{
  "norm": "layernorm",
  "positions": "learned",
  "final_lr_fraction": 0.05
}
Each number is 500 + 40 x the weight over the matrix's rms, rounded and kept within 0 to 999. Layers, rows and columns count from 0. Numbers have three digits each.

# layer 8 attention value, 896x896, rms 0.0174, rows 180-242, columns 0-111
513475540516545430589534533485583550494439486462506498519572506511464476462532509470488492500490511530467439482508498474469503428536446450553523510491484533433565538513515475479524420538485482480531487467499465535520521511579507524401534473480443503429507509510511521476544494561554425450506511550513519522534491478511473530492546448453
431551535541550476486466498514559494522520458526467550457533500495489497451554393502516492469483454477494453471522563490551546499454544456493537487479487560466418457511528534478450446505522528446480511500481504547451533441561443543524450483465494513510492496443481502495505468507488487470515471522456481515485453462511512540418424543531
509504497519512486509561474485450478548493524486481443414530540486492554496507466518428466526597502483506400488447480519520477515574472455519563472485485525488483507514444408456502512450489480499534458472476441469465584530442493515580477479433505504502491422552500508497502548515454564540559449496514462496459456526508494450482539467538
474485510476476535444498493517462450478484541491458501522446590542441506493531451440516498463511563500516538555485555508500449547414545527496503451520482440465550545511480454456530558500384461471502490495526519510505535489562483536490525515490476523501458474529496542507453479536501504471465503502523470469570515512487479521522458448588
472502467475514485553477517421479449513464492556477507535526565455527566507521421526440517474549468535514501490475534494478467484582504528470528532486517477479536489464532552449474519466494512496541435456519563499471549537542449509453437429465567532530451470496479483493556485515550424516502552421520510578473464542499510476490515548495
479452528489497533498494576520428477492475523496535495518472557511507511525430499465534465459489560454448494481476476551489497515507429467481491528531500525478576516477516490425445457513533475546512517521477526527475477621519473611468534501483537463494495449573471570459476530494549557507583469477497490474506526506435498472456526386513
486511451476508490528465576509493498481547568552515476493516520448460541473523507488492510468490491533540531467456496549519517514428450464502497428431486493440492474518471525583440449509475493517465448464506527510525499525530532533480518459510552501508500473497482484464500430519510501487540553508494535581533434496490456515505478511530
458499506495550548497529488501526500471471507480461499533418512513476516545546517492520525477527492490473545494411518476522521498513517508485518495534503476486469468543503504467518481543516488503444523503524525506513495503508515506542466588534489514505575509496489418474563441503474538530536479517523484498507515533509442483495529445518
502507556496570489540445468454515523508549543540515575469491495472530487506482483424509502417478494471498517525512516510454580520457457531471485474487518471493533496505490425504508503518487502516475503569563541530415513495477536541521495487512478500542575465505444533485491515524513498523521538561459478467416555431537537479475500508529
467484492477520477510469510463474533485468511437484418528467465489459546596449531483531490441497558467507454493498501544521523523491514455511520471570453483517411511517512538551536480497472486514520412501500522534431495494419503437517490498491465480525532518481469521468508511523454521484513456501542534462487518509510505498470549462469
504477537497464507467501426527524514499503513460490497478506536506431509473525477445571433509540500467479466517497487507516491571465468515442478478537541473486520463492519500449441527529578483494477480505531512488482559466516511506525470462483528446511536460500496525528479483477517493440468506441495497499483517515426477520534515484475
539485511512531490459500458511392514513485511443470489535586448503570546462474517476489551496540424483479432618440529585551471529533511499564448461521504538484489495543474471532428530471528549540468480448515501486490535459484518443536497469480530477465470486641494511451450474519444446501532544578492476465508475417477512552508509467461
536566515519512465545456464526559458504520519537507451530471415387496511526535516464537520513536415499482446487493513528511544489444476504481569521486518481510465456467525495499474516482478531456543477553474553520509512449460456545479458558501485498517480470482454479506531444510494472548512584521543538498496407470421524516499522495496
461491518571516506518409483496548463462435496491472489496514533507477486497452537517528474578508456480502523477555510405585526446517500460485577425510509527528451525495545510466433531446446506471508539507531468528464521482488500506531521455512447545535469525510506476514552534556468507505503537497459525505525591567480506431496478436475
568523594494492485502517576523550460511508494498490500396538438530502558491519499517504522429534439533491505510455456550491507548578474442501535521431519508510557477539563518546523534485483442523459511569452464480468485518570557482523520516438480547533508489462520444502480531529516459487439510525508488550537459471518539517509445402485
479494566429520505471491488501523525456515518473495555526485454491486462544533532493504493441473547502526492535540496480449436452444572456473541531539502488477475520555498557501486411545533530461507533428480488493441481494534484515484524400553507468491476518497463534470441494503551486452474480468496485585418439480600478493581543541477
524458463446463464523511574392545491521460501474467461480563502523540506524550526470445544461488506476462517485471503553471461565506482509463494496565530461560446537577529494532479495502425492449422448545545478490511518493496522587525462432549544522489466477457477502527520471523507481471524437483481518510555503519540490471439433532438
559514516553479499413495504557511523552481534558535517544519526487483440504517532478413506507511515501466535473486464583523431500412464499552546463535492463468540459492609553406439528539489480457476496503531478400482549500541505480544401444525527513481560485511517497493505456525522498525534503493488506482456489574539500543517558494473
482485518497507524442513512490486488566456524501485501489516525551552500463524496467501467507495522531509511457468510475509528488537492488488526505447482564532485485506480524490490526489466481475449512514493442519536488548540484522531514537504489506538542500507499553490458478482470508447488476557465469525497542510532492505498470454531
543480510507506524456458516525511568551481540455546454488504488482575553485534430469499497520518523500539488490469489451485459555550464474506478494522508476570508489521453483456539464512473477485481553525534422493477552536546545569516522439467537537553573508449492482455479492485544511496509497517563435481500507465529459526504503494470
471454505484543465580516480504539513500532415461459540498436521527518513525529462487470510518459501522547548511452572444477513525550539525540465531561503513488499477477497555496536476528475480512496530547508527464459440463468493464484535466551524504521504585603479513484506471444483540470505505476504442500511509488501577443492495451577
533496479486511527523576418539589550488529472488467569544493551515505484448536460459476407527572505534549495483476446487483506501415485487524500555467541485541595531509446478528591474494550510497481541498461478482507505449529428412497505562515547556493538520544483529431504514535514516450404516480488459492557519500532519560492499475453
466510535479534503499540480555504501504515520523474481504526566459476477433514519492487552490513475490449489443456474476438481470522466478480527447470461489525568490484470463492461526483464541503543501562563463513514471538453519457528518549452525501474476407476548528488495495513494527518580578545462427538497486511493542490448509559485
557504438548491486461546563509535486485509534508531506500477513516438449543498491542465473484477544477486571503488407554522500526469525503473499510491524582511488497485533494451567516487513501469615500452549500556512520460565491431514482508459469475483532493517504496482498525519493508521534542488530470537473499468485494486466477495554
447522454508518507466502511468486530456539463489543510511555508502484518498502525493499460470540561421503553453491527476488502545519459548523528530483578467508492453501464457527550506535430429486493539480527539517484493524527464525542536464535494463471526503494451498460534521487483453484461532519521535503517448525554505506512436498503
527477484524494485505507535492507528579493507505535501498491526504475515514499448532530474458519471511502485444511501480426470438429522538563493523551555502487523578490514507549478583548516501516519498516516534454453485449479519565548490506516449531537494489507423479546509473520561557456462510499524498505443440470586558452542467560493
520527491503499467518596481512463545459535468520515550517467532527481477506508503519515478565493506486512478538553500470493540490492507557481494520480531502516493478470518519535460391518502558511511491462427548485495479525484542502542533502516497482567475489496508530473506555532546529520518481458517519498502511584470515463517510510467
479597474432478481508469482503526463524541525532528461594458497415429390568548479481485478479511455525483499553484455463538470509490551553554528551468543501505497487527499484565456505552513479465455558552496441468499480469539490468471600536485542506460488550514466478492489509484529489510482429517527553541442544523549455548503527502481
543504491469489434544458480469469590526474477539503445590487525492485441421524522488474496433491509472562549469541535547480522531524544454502475545484529503521527568476504501467562534540487525448468483487540536409526446512502494467517471506520552591505458465466556479443454475508496467445455517463469460487489565547580512534452504539503
517521507471505451532588492491457500452456464450528483474614506570454462541514515507507395511443444575512507510509490498533433528566504502517523496546476395541506493523419431592510430504545530526459501501569514516521581485524458578458492468521486505518521539461512501523474552471481518470535411536530479504471450489479443469576498486536
496544505498416511509508477489519466525464432529446523511496462527538477579493428515501526520488513537523434433495534541466547477480489458513560498510460520558559497464571492524490403437494474428480472504487541528479505464522477457551511447496471507476478443495577534512468481503484491475488521551471521483562497475499531478475450527511
497508494459497544498562514516566530426534482518448529537517534414482466489510418512539533551548474562519543499450481528530549501482500551550423499433478530588493475425532499496465464468485483524530449526440471517516520529486504530514500568515527520474549476500488465474567499511544444537457510384549515537568503496445468452468459535457
503497485512475561495513469434435488472534437550456540469451537532558516547482508505509505532482515477486572584562560520479497500444467474458548516590438502504482478538532528514473473535478536514570488500472484484548442414451530501483490561529474512505525495455494530513483468466547559500470475518459529524560506517521522526537429470501
509492479473506492458486506491548533467499462490535515479462442584541487519540464445464538528495484519505463492543484525482470448591470490506522404545517487421467510489455494462484512493477509571512459480540536552432518489450504498526452562520517435476508538498493533545490523474483456478505496448555455473504497463499557445502530482520
499578507476482496511524484547479497550513492513495445495462560506486445454503534530547553454525424597493496505519462511541469472542525498539431477482492512509496519537531574492570522480574482471471512494511514551547502523578522544545509478521519594549478495537522510536526542478447509444525489488526494516515508500459487514449542542568
461458468489495494457480452524488488437481450445529536522472461585478470459471531507513477472571562488535559495527532490549497511583492562410526503532532440484471522503487508505510513502500509513524559536493526480472486505435503464567535495506460486480499490479511549509557496506523504464538487489490466496543548536464505455504469454484
566479487478519453394463500530517492533499484499533557431521506524490530503515462541511506541507548485522551476483497536510458483485438482491452573441485506504531445528472551513529520473478512498499423507494443461508503558472553567566440530459497471516582444481468456520560507488533531520510468534480468508484530494497499484515527494507
451493500464531514547447466477478570527494517476443477511458504557497506447520473543509449490451567517502492559547559532512486551445504469484542465487526471497435530530475446486503454495445568460457530480510539487525505554494481504525478523495518470490491513434501492491535514447560472516459527469504497535562498604458551509522422497472
533492537525524518563477424565546459479495480443498453479523515512458482570516523516505509495432495494473527470524501521495482526480496556535468494480491515420423481508541517457496432551532519444485521513527443484500525534486482547507524530505477533509502501504494523506523468468509569460513527509471549559521540484467563482499460475470
494474476471446482551454417509526472523545459546459448573456483506470517552573500473539509518546546562522463479510545529450531513416469486478526473550468486512549514483456500514540549495542466475560513453481560575471514467568487492528569463523408464412549469459487480543448516525499517507499512547501480520548471461571561562504510434517
523484534551521487512448462477515520519471503490539450539519558538509473611520490463521510494444473484478484426573467549494455471479439539468533521485511472543544576517432451481522494516538490403491531490539478458506499519523454468514459472512504515499538535502503496496544482507508600496488515477458536473532502503483521504472467501533
515463534525443524497498470487486448521522453579496497433439476545508472479493473439529565523549576472481464524573514556452476503415575516525515479488495427549506453509485450466565495593489522535538515450495566492513517482490517494512497546535579537487459483430466547482502465618523524427444526451499540492559506472512603514513512562533
460529491548474485523437435488498426535510466534509473516513497486508476523480488490484481511492513514480521471499512558449515453428494517573590542559519437529491469500479463523486504569490477489474488463487526492465436457534469521554536508469507499477450485467511514418508437501499519527490514509489528560557456510555456456548538505506
567504551609496493511529518499536501472486538479421447496475469528529493438481473509467457497562490462472523468419444457483507487497513458519459545463544516547500507466488518486541502523478424455517582476516523493586504457571504492572451484529528535503506491547519500521500503483487479484476445514441531479507498512505479549491568453471
501495465497480495456483508503447535612407519495538501531546513608490498547523422430480521476561447555520509490441504464498532511493526551530557486449414529514479509513420530475505561522516474520502452529521475511530503528459456509521506485513459519562488482493499477518455500484489521553447439549524448488473589557500514511480496407569
526486549493491449520459495517478537545432531546504458555557548538523572532569472460464523468493497460521505522490557436508498480525500541524474461515507529475477477464487501475470486532528502457496504512484534474596489454490593517502432468503445545511546579470496484503505458465441504490489504515452485512549508520477564513508486486522
489532525450485491537444501463517497553507438562525433573483507483531447491471491485465524469508551520508513512559458491501471431450579521444568500541518543508502559487590496453529516509471514476523540500510458490480493513501457504472551504527451483434455525437476501451596453504599560421517504557472505546498472524553500460529519559444
514442530479491514500477530454472499545549490545473452553476511447460468509492497547505537452478527449503553514482504520506541453479552497506531510531480492473466399484473506495489546496479502544519495472478519530575462470430543437426482508453499506493543539514471545517504527507533526497497448512528456559561489465508516502427513511488
481491510472477508496533548430543450549463524514463494538470525498428521489464513528520449517463472485594426570501416448483552519554410511517546467522451491484574518511543512512485525506454477493544551521456471498507439491438530441456534546471522512471516502425453475585521555492614424616565471473481509473502450533519526427472482503502
479540529503520484479489467595540535489476544504486482556536495532510575446473500459519477518471470481495474492529421434425459499495516440482541450427526486558456463454536491471524500494513444505468583533485467476527526472521486419495467470542506484494481531501541493521434503493504469537509507500587542535479507534529475508442527509448
509570527539474521445552455523506501530490506533390479506540552478439463530498477469523514534481489479511528506491506593488470522526542508512481427486556437446503550503494492471479498527463493410480405510450504475540498517580436500531457554525524499547480386469511486455538444428538441541474489513468465551454499494452475563444428485505
511454505502507487525438498540432524479535487465501415481503519518479487479522594498513504521449511537476519539526537485472493546434437464503466519513452523482482498497525540508528448535450427488465536485476528511491471441571506519542522515455498522529535532609444556506476518486501499521449518430449507511543506490519456484426528499534
502499448405454540447549463484521541515558555561450545505410539495504506452467498526503421505486548535541444490534521457540539425454452457483466419511544415562488531526525518498543460523557517504545481481545540469487558460518492454542495619496566478511519514474434502548494514458505502474452510454518480490498537514494576428496518545506
526424481500482444498474542500519523497548495488496566535480544424469444478495546477493556518516528404523477537516546450485475515518526513487437469472503478476503547515546559424508506487465492487502454512479492504400529475518495524517506553494503478502504514528522577479530543547570464520505505462491511505523512516481491463542538533564
539497527530461517435558467590520541445514532442507535460492495528464501555463530508509507500520529514521501535501506448559452511554513509518519447475527520523467517503520523490496400468487512515567520440470563544500526489508457458514492493484470461516508489529476479512506533474507503577433557481541496525465510495473450508466493484471
503491578472493511433457558482517526513527456507489521457538479515448441464539484593485504488527558432455511477504543535465489439402504550478505549484479537524510547528557528496520517506482507500507536460526513557545534455550478485514551526431532500476474494496563569474545537438530430444461480504458575564485539509488479481536476545454
506452484454424494479454481464475539577517533506449538558442517529524489433579397504437490569560547538572498562540534545455415505536549465464469528552500460523496524470504519483442481557516574499481501472463499478532514527519494520610534502505549535507486474467491544445540540499489505549458521480462503517479494528497555504470550568506
495466560467349550502479522456488468448497498539473421485512434532449515539532420506515476516569497455556532495523527538443477513475408483486537528510416490554538499478481489543456486555497497462544503569526477464500500529501436525468487445471525529490483481522441529489536482511514455490507505480540450461512440493564480559412460424579
553536587496535466505496481499485483455492472483506518463487522390511477489471481526573551470499478490577530472514480514500522553531527507481483487490457455432457524510574498469420456534497558503491515553492501435560524484501497527495509465486577493544467527521487516450560544483495492494511449461543510540518501439519464514489548474433
557563475546498521475463485529458541439474503495414468539513520554470505535504509530442456537485459513554547521490487499490453551620495519519447517523457507500454439507461506508507456494460444459527516543517453515445493503436517498511486528540458408549488531479442480511486522453483522531440526435485557532443467501456429523449475447449
467477513481556468440534527522446479451472530518506543500516463560466515530526454552541539517526575443499481441504430498503514498524553483480489494476545457541480527507516540534531568486516451491584546468508415466426534434486455454450553486554516511482530465486516512528428465541550513533553473453534531470529437500504449495564514465523
470465443478492525532529459508515603458490588527526537478533559553517483505457490418563513489529551457540440463508460572549487556508458522515526450545498501501538519496521554472523454578461520546575503561488520454504499529426491506546509529436478449504517529498498556458493507513432514425537512483546470401498567518472439466519488481519
487461482449521544489508523512458504439491533421566499509499497515549521415508467484491495442505521547463498503523516460535500482445482513504507545505513492529509525535471498465535488568440499468592482515454511511497510476542472501486473496532450574558457505482456567433516556509485470521477538519551511529481501484501464480565490500511
# layer 8 attention output (transposed), 896x896, rms 0.0216, rows 180-241, columns 0-111
511502431519512561521481523483417472534477498431568446494501487434576568504504524571512507505456490543469460522450476513542462547545429490492524505471402479493536522495502514451558519480508466512426517519482449433457456535460470565516530474490561488522542573457452516487516541453473499441487473455522488526545552415447503444526471485531
521408501518430475493558482567509503533445529466477511470544420552514465518517558445422432530595438538489569411460420468454536499525393518490513485588489517513506542601565500603511443475474540487487507465445534467529501418409514500458500484510407466526536497507486598395504479531487446416484428598530531511441423538476493503574549494495
551562558482512497505495461467504508506533479518538425491496448505512517591489572519445545477497507502599565477538456473561564457512572433490534535458470562525472484493488533528475402478518522501547548530424515546474510487484459499439479539576480475500485497486551478512559471448543519531484475514446560527527538456448506529477522492562
524500412515498451465409502509431528519494477476479430471502492461468455538503440526553572494499491509527488502531570523521532401481487460491505572531441567502497410540457545527491498466453441513504447455544461445501487529500538526530515516511505438474524492571452478452545512522527540521449484486463512488560452492537432491542490595524
458503457513459548525527493497503552485539482477533517475453506483481562535533567444486499530475466517515526461507485491466473528537496471490523462514533480497487499417446458518530464537586444479506444510583460488550480400488593495488507563462486466472490493479506493521479535481482564554499512465426479536439552494490509546532524521518
491560469537519500511508415436454479534537525474558500496462407564427497525438536544507522484458451455580554445514568461501514501524490542555476509505456451430523492517448470521499525576459486476462429454487524439494491576529542555548475533519481527484505431521493454521502526542454466417488473539534490483493499438504606482496498584503
554533564443529491556509432462542525502340495519535561471531388521488495511455450565548403523444510515435558470481490483500465495465525528486557477508520517515511548488515428507506493517481481481586554504512508479542514489539539560501452544481520498463502544545463562511508512456507466513450405448519501454520446513556467467512599460493
541563529472504468479448530519518513586442504480527482527555479505499522511486517527505511490491497480553464518530503510492482485442504554469523520434521475500577586441475506545467526490497529490530547426476619559448536526554522508532458525470446517521452433491542557492448469462534556473531465517519447511541475544495507455480513510469
474533501532492511438524504580512467471449553461522548522481494501439467516546533535535448532537552505453485497552541513514481562456476465509517510516520523565488505490461433483494484506532507506478489456496501515519474495451543433509534440466470579507516536462503484451508508538509502474448404468388521472452494572508536539514447546558
541468503557472456482558512480487566551500481412564554500516513510493495452520509522477493544440456472575603533465532495496449519440435479518524496466536522524511483492480439472528453521534493459558461493533564443492462511547488490535483528556511490493504522487527490517422538534498514513511503514549446476442570534507530537502486544481
508504506580588549457487516476473482487495525496490588507475514433509511464488503501570517529448482523490494501493526515494541550531565483470546526477490532490526482486494553510483472474487582496501515445510528491490505505557505516555488541515445505470515453536484444527499512480503523503548521495473508481515473496515527528562531513503
459520456586475514518530503551512483552516555511558551490496564500531460498503539457541509484474525470488491453412520421463499542539517469526521466501534468453465548472379538490487439531563443540537585541464528531522542502488471527505453460560488464496473483510526470528589466568517426519454461512522513551489462526444504464496467522537
444434485506498496531525519490457548490490504494513519441442539556477494515491530524552548497510502502496459456516484526523498493482375410532476472501487510451510479454487479467539556491447526454468534509499495496448533505581558486461449524521457471519502440549514524485429515551446497512525589542429532517449491507471503507506466515524
497499465466519451520503544491524507499564451556508524483514455471470473448504495559481497515517527532501529464455509519495455469519539528512517530518549569536478493468503513540501495512579451447508488501471467486494439516533499516530515480501534575534434482445539533492447593483525534510511483557492542429485453463537504528494505477475
489512523515549555445471447593523517480535524499478515512475453497487443458517522593538476396523512509479545499442552529548502462419535511522443539457489459545528464516499427543472467442529538516497443526496489459499518476487490480455485466560553545498506527501466482470503482444454458482522481507561545521607515547477511472542470491489
493499473490420461509493470549498545531417469513478532437537452522572526465452491474501464543501448443503467454473497523453518444546493491516499508517535544475512540508478429510550488481545556512553472464556512473543538519495493440472487534397486528507472530467519531412553504508485529550507505439485501501519432490519531490475498496536
462520519551592525474521516533493498499555544536554425521483521482482531538493482538420482509511485526532576513541520524459456512499566510499533518563565493543517517525502497457516503513515492472559533433441544529580471489547473454452569494450486500572504439527451510525448480598425506489456562514501459487548527490480447513547560544502
624491456494530483548463526475503488496525504454483515548477465447486540518502519441497494484504552485515472440561529530593541563560475519475482436509404519409515479462473507504497462511483540521487559465463555537514545507499476555507514549522569501541539529512620494538509540507466477531531494451513512478601461453437539494545509533493
535541511518492479513567543497555541452568519481535461514521535481441628455530501582561571490455482456496462507425507438500484406499497551459520550575491507520485537501537473509514488451496475500520526480506552475497490459417508513483519467454503434503508506462512467476526447425468531496515543474500473458482485447419420428535459499449
518493544570546381491530528587542469363521462497460472497527444499484545528486513540525466529454528470455434513545545504479567469500465477519493468468473495399518483474514508512486523531562540536432550545479503485526448512463456527519480517437492497474453478515501512516525509509487509438501558521505482520496495486467479458477480509529
531459524466439504472525483439514486513458496582468392564502456409520519412502467462511436481487520477523506481494488555521533461504398474565559511544536436513488425494482529437453503469541530531457447496549486553526548484574465513465496454507472512484540419478518516548542485571552453550469498468576513548490516524536510548597540535441
568447486420468483522408516578469491512464519511499515541548588453502531463489485473494510416537526531529428498477480554515502495503502446513543454536450475451378544470545568520486517552461454522422484494524550491492480500522495454443470550520509492466540504522440493518571440492488419493537566465539439531451459490507508510535553432437
507462464503467507528460494500502494519509539586477500431463398593525536490552507466559481483444477505552493518470478524512473496415502541538498504525481490446493573537508534526492542513575514536470481500424490573499547488454547469411494492565488513479546493516493483546487567475483500484454502498500575532524441473455475510496492484514
496518543561468529457604447496512438519504514497409486470520505558447489483482448469524588448562597472553514467459519460462493443523467463496532496513526503536488502572424475528489508513486469526488447539498463440504399519512473498465423486483551447478497552479525542458526467543504535459495515462457570517498433543508507501486496450499
541498432532514526479449530496470471516461495513489483539531510486446491448490441481502409489532501579483460547491565506458504470437541455517483449491492511551497503474505498443550541514500499510492495482483487475537519543485501514501532548513504516522456501531554475476419449511516524429517455493502483491540571531470521482552473525468
471548524542530524523533451526481478536508435485477506456498486407523499440496502435484578438489568515518464476474482483544555571520528487602472481450446550509477503468499453549430533423546493517469571518498454459497502499463518496459515512456510437540504537530487444534503516554519493530519524457539490513457538474480464603468520501511
438538456509503545582489509493480467524445484536508477495528478523492527493501492505550546438551488539466467481545466525526512567486539480466473485503413451516503486476556470533473538603496476488479529501460482486484496502500480489438443457503461502522504517571524479502505520488516513499488520538510443507538530439510418507488396481496
418487470529474577488493521475500440437580473508478567538480557560504546509504480494521542549437521456623493556433559487497489498476529477560474479468584525523551482532508518514585438459412564552501471466575484488523549524489489485510405518448477484493551492506508511533499483531499517506516511523509528464550471512465535552516439447484
462488457561423557554465521505491400484514484487533604448499507513532565555490567423488546508528545513398487458445540493528490529535563581473482555488425447409497399531499565537520479458493503532482482501537506530430446562469521467498517524525459492519525537508468502509567499574487473528526565541529510521489561509506541508548500538473
460482564445470539496489460486508509550495527579520526534475503516487508536473511518481520571483447485528533446533445441478473494462517509429451421504532534509586539452496533475437437482490526499594532502487444486556514559538546550513533500495504442466538545451515506509493504520477524473503550516464484462483502502444529515504466533454
485473515483495484490496539497474499485571513493485541520476482501475495475502535474572550482489449472506510499422462419498482475500565522515490541486443513500467490556552453516513543458481486553412491464497529466502501540491497546464565500442548461539446616531588533508539458508509486511459506487474561499534436448532444492498472524462
477571551474490441427492512530451569536473482470504555478514520593514465512415501463461513473493511530494482525457545463429476533490428458510542487478481470488432511460541517476529512509539469488461477483488526525512516465508542563498539549458556512547544482454515548468520506522490505476518512507468481453494514521521507533536480524519
523522482521475472443534542508494448537482458505458547522543489486535553472569432550500507500515451462431515486546563466490499451502516511532483496503510466563493489507483531480474491489436527509515532534539536499538553500491470574466493452458529521477509427465442491449468493506532414419480521489544471538430536516623580494545506547479
453431538515502488522497531562514554496525533500470496517520545477479457450476544495492526506540501476492524452451518512549529488516465483538526491465500440512453499598521540559456514529510546489467547474511539578495521516528450549549468466490564542523536495467494484563528448467504464495473501594515541545473483416484566498528533493556
497533502559490484501509465509478562500521559490481526509488503490528491508457440541510472515516511505541469522500497522506516518440456487507542484483525468529424501493556511526445442467490538512521498487512482481512491452484495560486496481446560471481473470512474572501500463481427502521516524522521491507479460514523511482520570558477
495534445491461525555500550441487465510457498497491541534540537508523486472489456512521458503508495487473509445474508422458505449505519557498463482501508517489468366557507471514450535457431514497551522478546504522522536523524568529490450505503497533531521495512434441476406493435469475559448504544484532502515496478464491469533527519504
516494466506521488499509476567517518522516556529529463536518493515527501487473567498548513484553480549447494489563519553535539503522529458503504445525466541537512440524533484557501512474550473515501469517617527524511447498500425569387529525567532465482510531496497528497542474566479494513497523560547518506466500447526512490484449513476
565533556521554542470473533518533478518462449520459503508603452467484519490508504514482471532521498547495460545550500519528400434494518557477517554563460542510547533442511518554523458549539451524466523513473528506512422466504510546542456493481465525486599488480496501522499472491551521470564519509446483517485519472522480494466546482515
439507450493535464492507544515478544527492515502457481518494472529517532455494510492484465515501544460501547568525550450438494486509462475477532459484474504516560517490510552504451484465515470461530557476499544444560361520493488598482499513515517526484540510466526496492459499538462477483535490551546574489494479554411519514494397549479
485482534494506533490540573493556507401503591530556508439504483507482480549551475458563520441578470456562514517518429496479456513455496504485513514532531472492511509580532517504577556527484525495395467516533549497464547493496502523522555506555499463526562509518410481491564424485441521421435503503519514467528453472458461466506436578495
545493446539382519498432506495462503420514479491507589468438444474483516514493501504461484480499509502531477511532503401465632533493495544483465513499431498521528508568619523501518416527517424515518508475533489454548501553457475461557579509494553463573488530494572471489500448557432535476455556499466485459438472518538404536515585462488
511518444476486461432501544493545457502494556485462516529494522522604460571538538549497558505556518458491472535531474497511568487531523444523549510522452493480467504512555436500503501474505522436434452592518467480476511524488543518498510503515517506524518441602523384515479514506505454505470537511533505448514528567492486471501548551502
502515439517482530464516592495526474507489513505522535503502478479513535512531504519516488484444468504537536539512476512489499524523524516518465508439527443465483516551513446467480505511443476440483484505499494527521474522469464502470487498471512476535515512500521452497481548481471508518489503483511465478545526443536446559509451543526
507587420509483507461449496570539494526442458515562472538458520481504525539489530564480525506499471468514488501526500517514551473592496455459517487499496491467490527501492469497482469442542539509486514527514473479507561453453466509481489561509522473490539530449454547428529450493437477541493512501526487451495431528522481528456482417492
500511457523527517480546430567568452461591539433444434504514535514526482395565549545440564419498534472465531460527509464577527513506492434459454447498485520476536463474510505503528514509508507575524536514470524503462486517478517566495530551491547553427522509471516437512557504444514478481456490502432509490479491506548481495559423468475
590555439490506481477537532492517519561568517475523539411457481499467478510460465505551532501566459514578526512475454497486566569465523527413542560480474596554417485515552467500469446474487464586470505541448476505480471516495491530517556557482476463555545523505523471454536528522480551463473481465473477503506426571451426503608505538426
475542493477499525484478499451515557478536505479505509494464481518526533555445522475524507572532482467510462529483572553411506489502417545488490482455573550434515543526522476460532508475460563537430484454506521530563498512535440480422496429459515550513554507508539582454475605578465456489503528518531465495503549516440485509499493552483
463490487509526489590550440486561479540488494555509502460556540583509547466514507524515531499467486442506569568491534567524434436404476523518527543573524469496517456515520512475438514421498486475503462452509421476504500516432498524580493510587464508526468506470554472441467531491502484464422516524471465522481476539490503526548504548517
511388520462494528515546488546526556522474528508522491494551486459533491523528599571533543510530478510495544569523521452516422488509486503520483519520450410472513465497492456463448547475538518427501479511496496521454465550481540559551465477502441446484533479509446586485571561540459536453504547477539453606371516447451526564465535456434
506495429528428453509457476456510411460499523461487445478532629485524483528499491555470425534502523515485482530475540522595548519603442515516513522616469475423550570526539535561501512475460481521487450498478507481501478489505463497531529482471570542520483469460492479458449516473477468534473509487511419430484468470488481493492490457494
619583481546539487504542476490523495497539495495545503462537497511443498487524489473489551477481433463418462586479555502510528528524486477448473502534497557567467500487472522499551488546472437514510505458471558475546552512499513516480496589549470606545511513501570585535474495520566530471544477525505509513532536453515521553605563433450
530530460534417496494475422504472478500505442538482459500539490491499426532420426496480467475604547504475554451546516515442490423558516418548518510558465480551486521436535492473463559530570453546620495478607464510567427541454532515484492468472546475464402540472459446475456544510469562508573527518549455538517512460464500546568524486533
502478562503514450513487546512505492509528473492486523504519534535496472542503469502497512476494523476517553543507463472509504499537543458488468591517488507562417508471524498514453549540531479445456605469535524480435574419495495483441474473519510584477541453518551511447546480504422490488513555445487505494484486489549507541452528512441
505529474492512507489500522552498438566467501526523483493518542541508458510478458478447452539540524583532515554530503540478497479437486499486548537552459502471491478517467530416512541412543456517509524441519553533519485483489482477481483485529512485539509562566522476496467562543455503516526505542555492515464521441540557541463484532462
466527509491529500483446492487486470510526507498486524504490513528505446470478502516513491522465468530425545498465403449512540498550428490483418458503480446514455518530507508561442559499602478466465429519480461567514530497513508491485525514555546482518517629406470484479534465457480532466430446479419467545522459469541580514506544543464
488564442487539476519471551467544482441454517509430576514553503529536570511495470505436564494505434525496472464464550471464505521572462485499496568548522503521483441544571515521530435413525467486491529504484480482548431483457521556529505520518498416470550507490449430471456468547485509589506551448466527500499495584505471509459452458533
529583473496492421495474480462511507486467447472479568502588527438505454531471530485543441438512496446507529516431491555465563520470484505470453444513455545457416539508451490446509531549486476521526508508484527496502492589453477496427514444466476518512538511516500483441516496543488577433536431441518546489580458456491487483498492477477
484382515476527496592487518515545527450489560516478527457476491509488477524456521501499493538510465617554493510560500434484540474472488521476478505555542543438531476617421483417610540500536505541526469484431480519541464506534576530445538478544505461527501498536477555565487495464454576431506476409496544506445570499451509447495588534435
428544404516450502528460517467501494596490541476499518492459552513444533498499597466440442541495475513468492477495494559440493402486491481627495504552507473535577448427522504495518505498517460495528507428444460553504462454543518529483529439481516507470508459529460414521523514473515493555492592516517454441548486505503563449473518497483
446501457532464477587514454476536511539508502489508528545543515543513501453467429497496497534515538512468494570524492506539568500505520492477558459539531447452510489453468513534563440465502509520475551520496473510529514559482511624466490513459465501471475507518490537471453462539469477401546414547577515498491482457488513478494475506551
534501492512514484511465465486559536502476460494526411512512496507510478468504506534492458474575437571498549470418514544511450496486550485506476466458499435514508504592443440501502426516456466525533465516463618525493463512530550461573489415542485484422464508518468520469559510423458536527470441492488479517602489520536498473452503531497
551507496426528545518447539540502505517496458470525483604539538465518446455515486423508527571475527548505586510522526478430504523472487524490510526430444471548455497473493564547471502491556423515450516467499495520476508509545517526498468520525508534485525516508489447537533539449490503539463477515507515522553497535440530521487548520508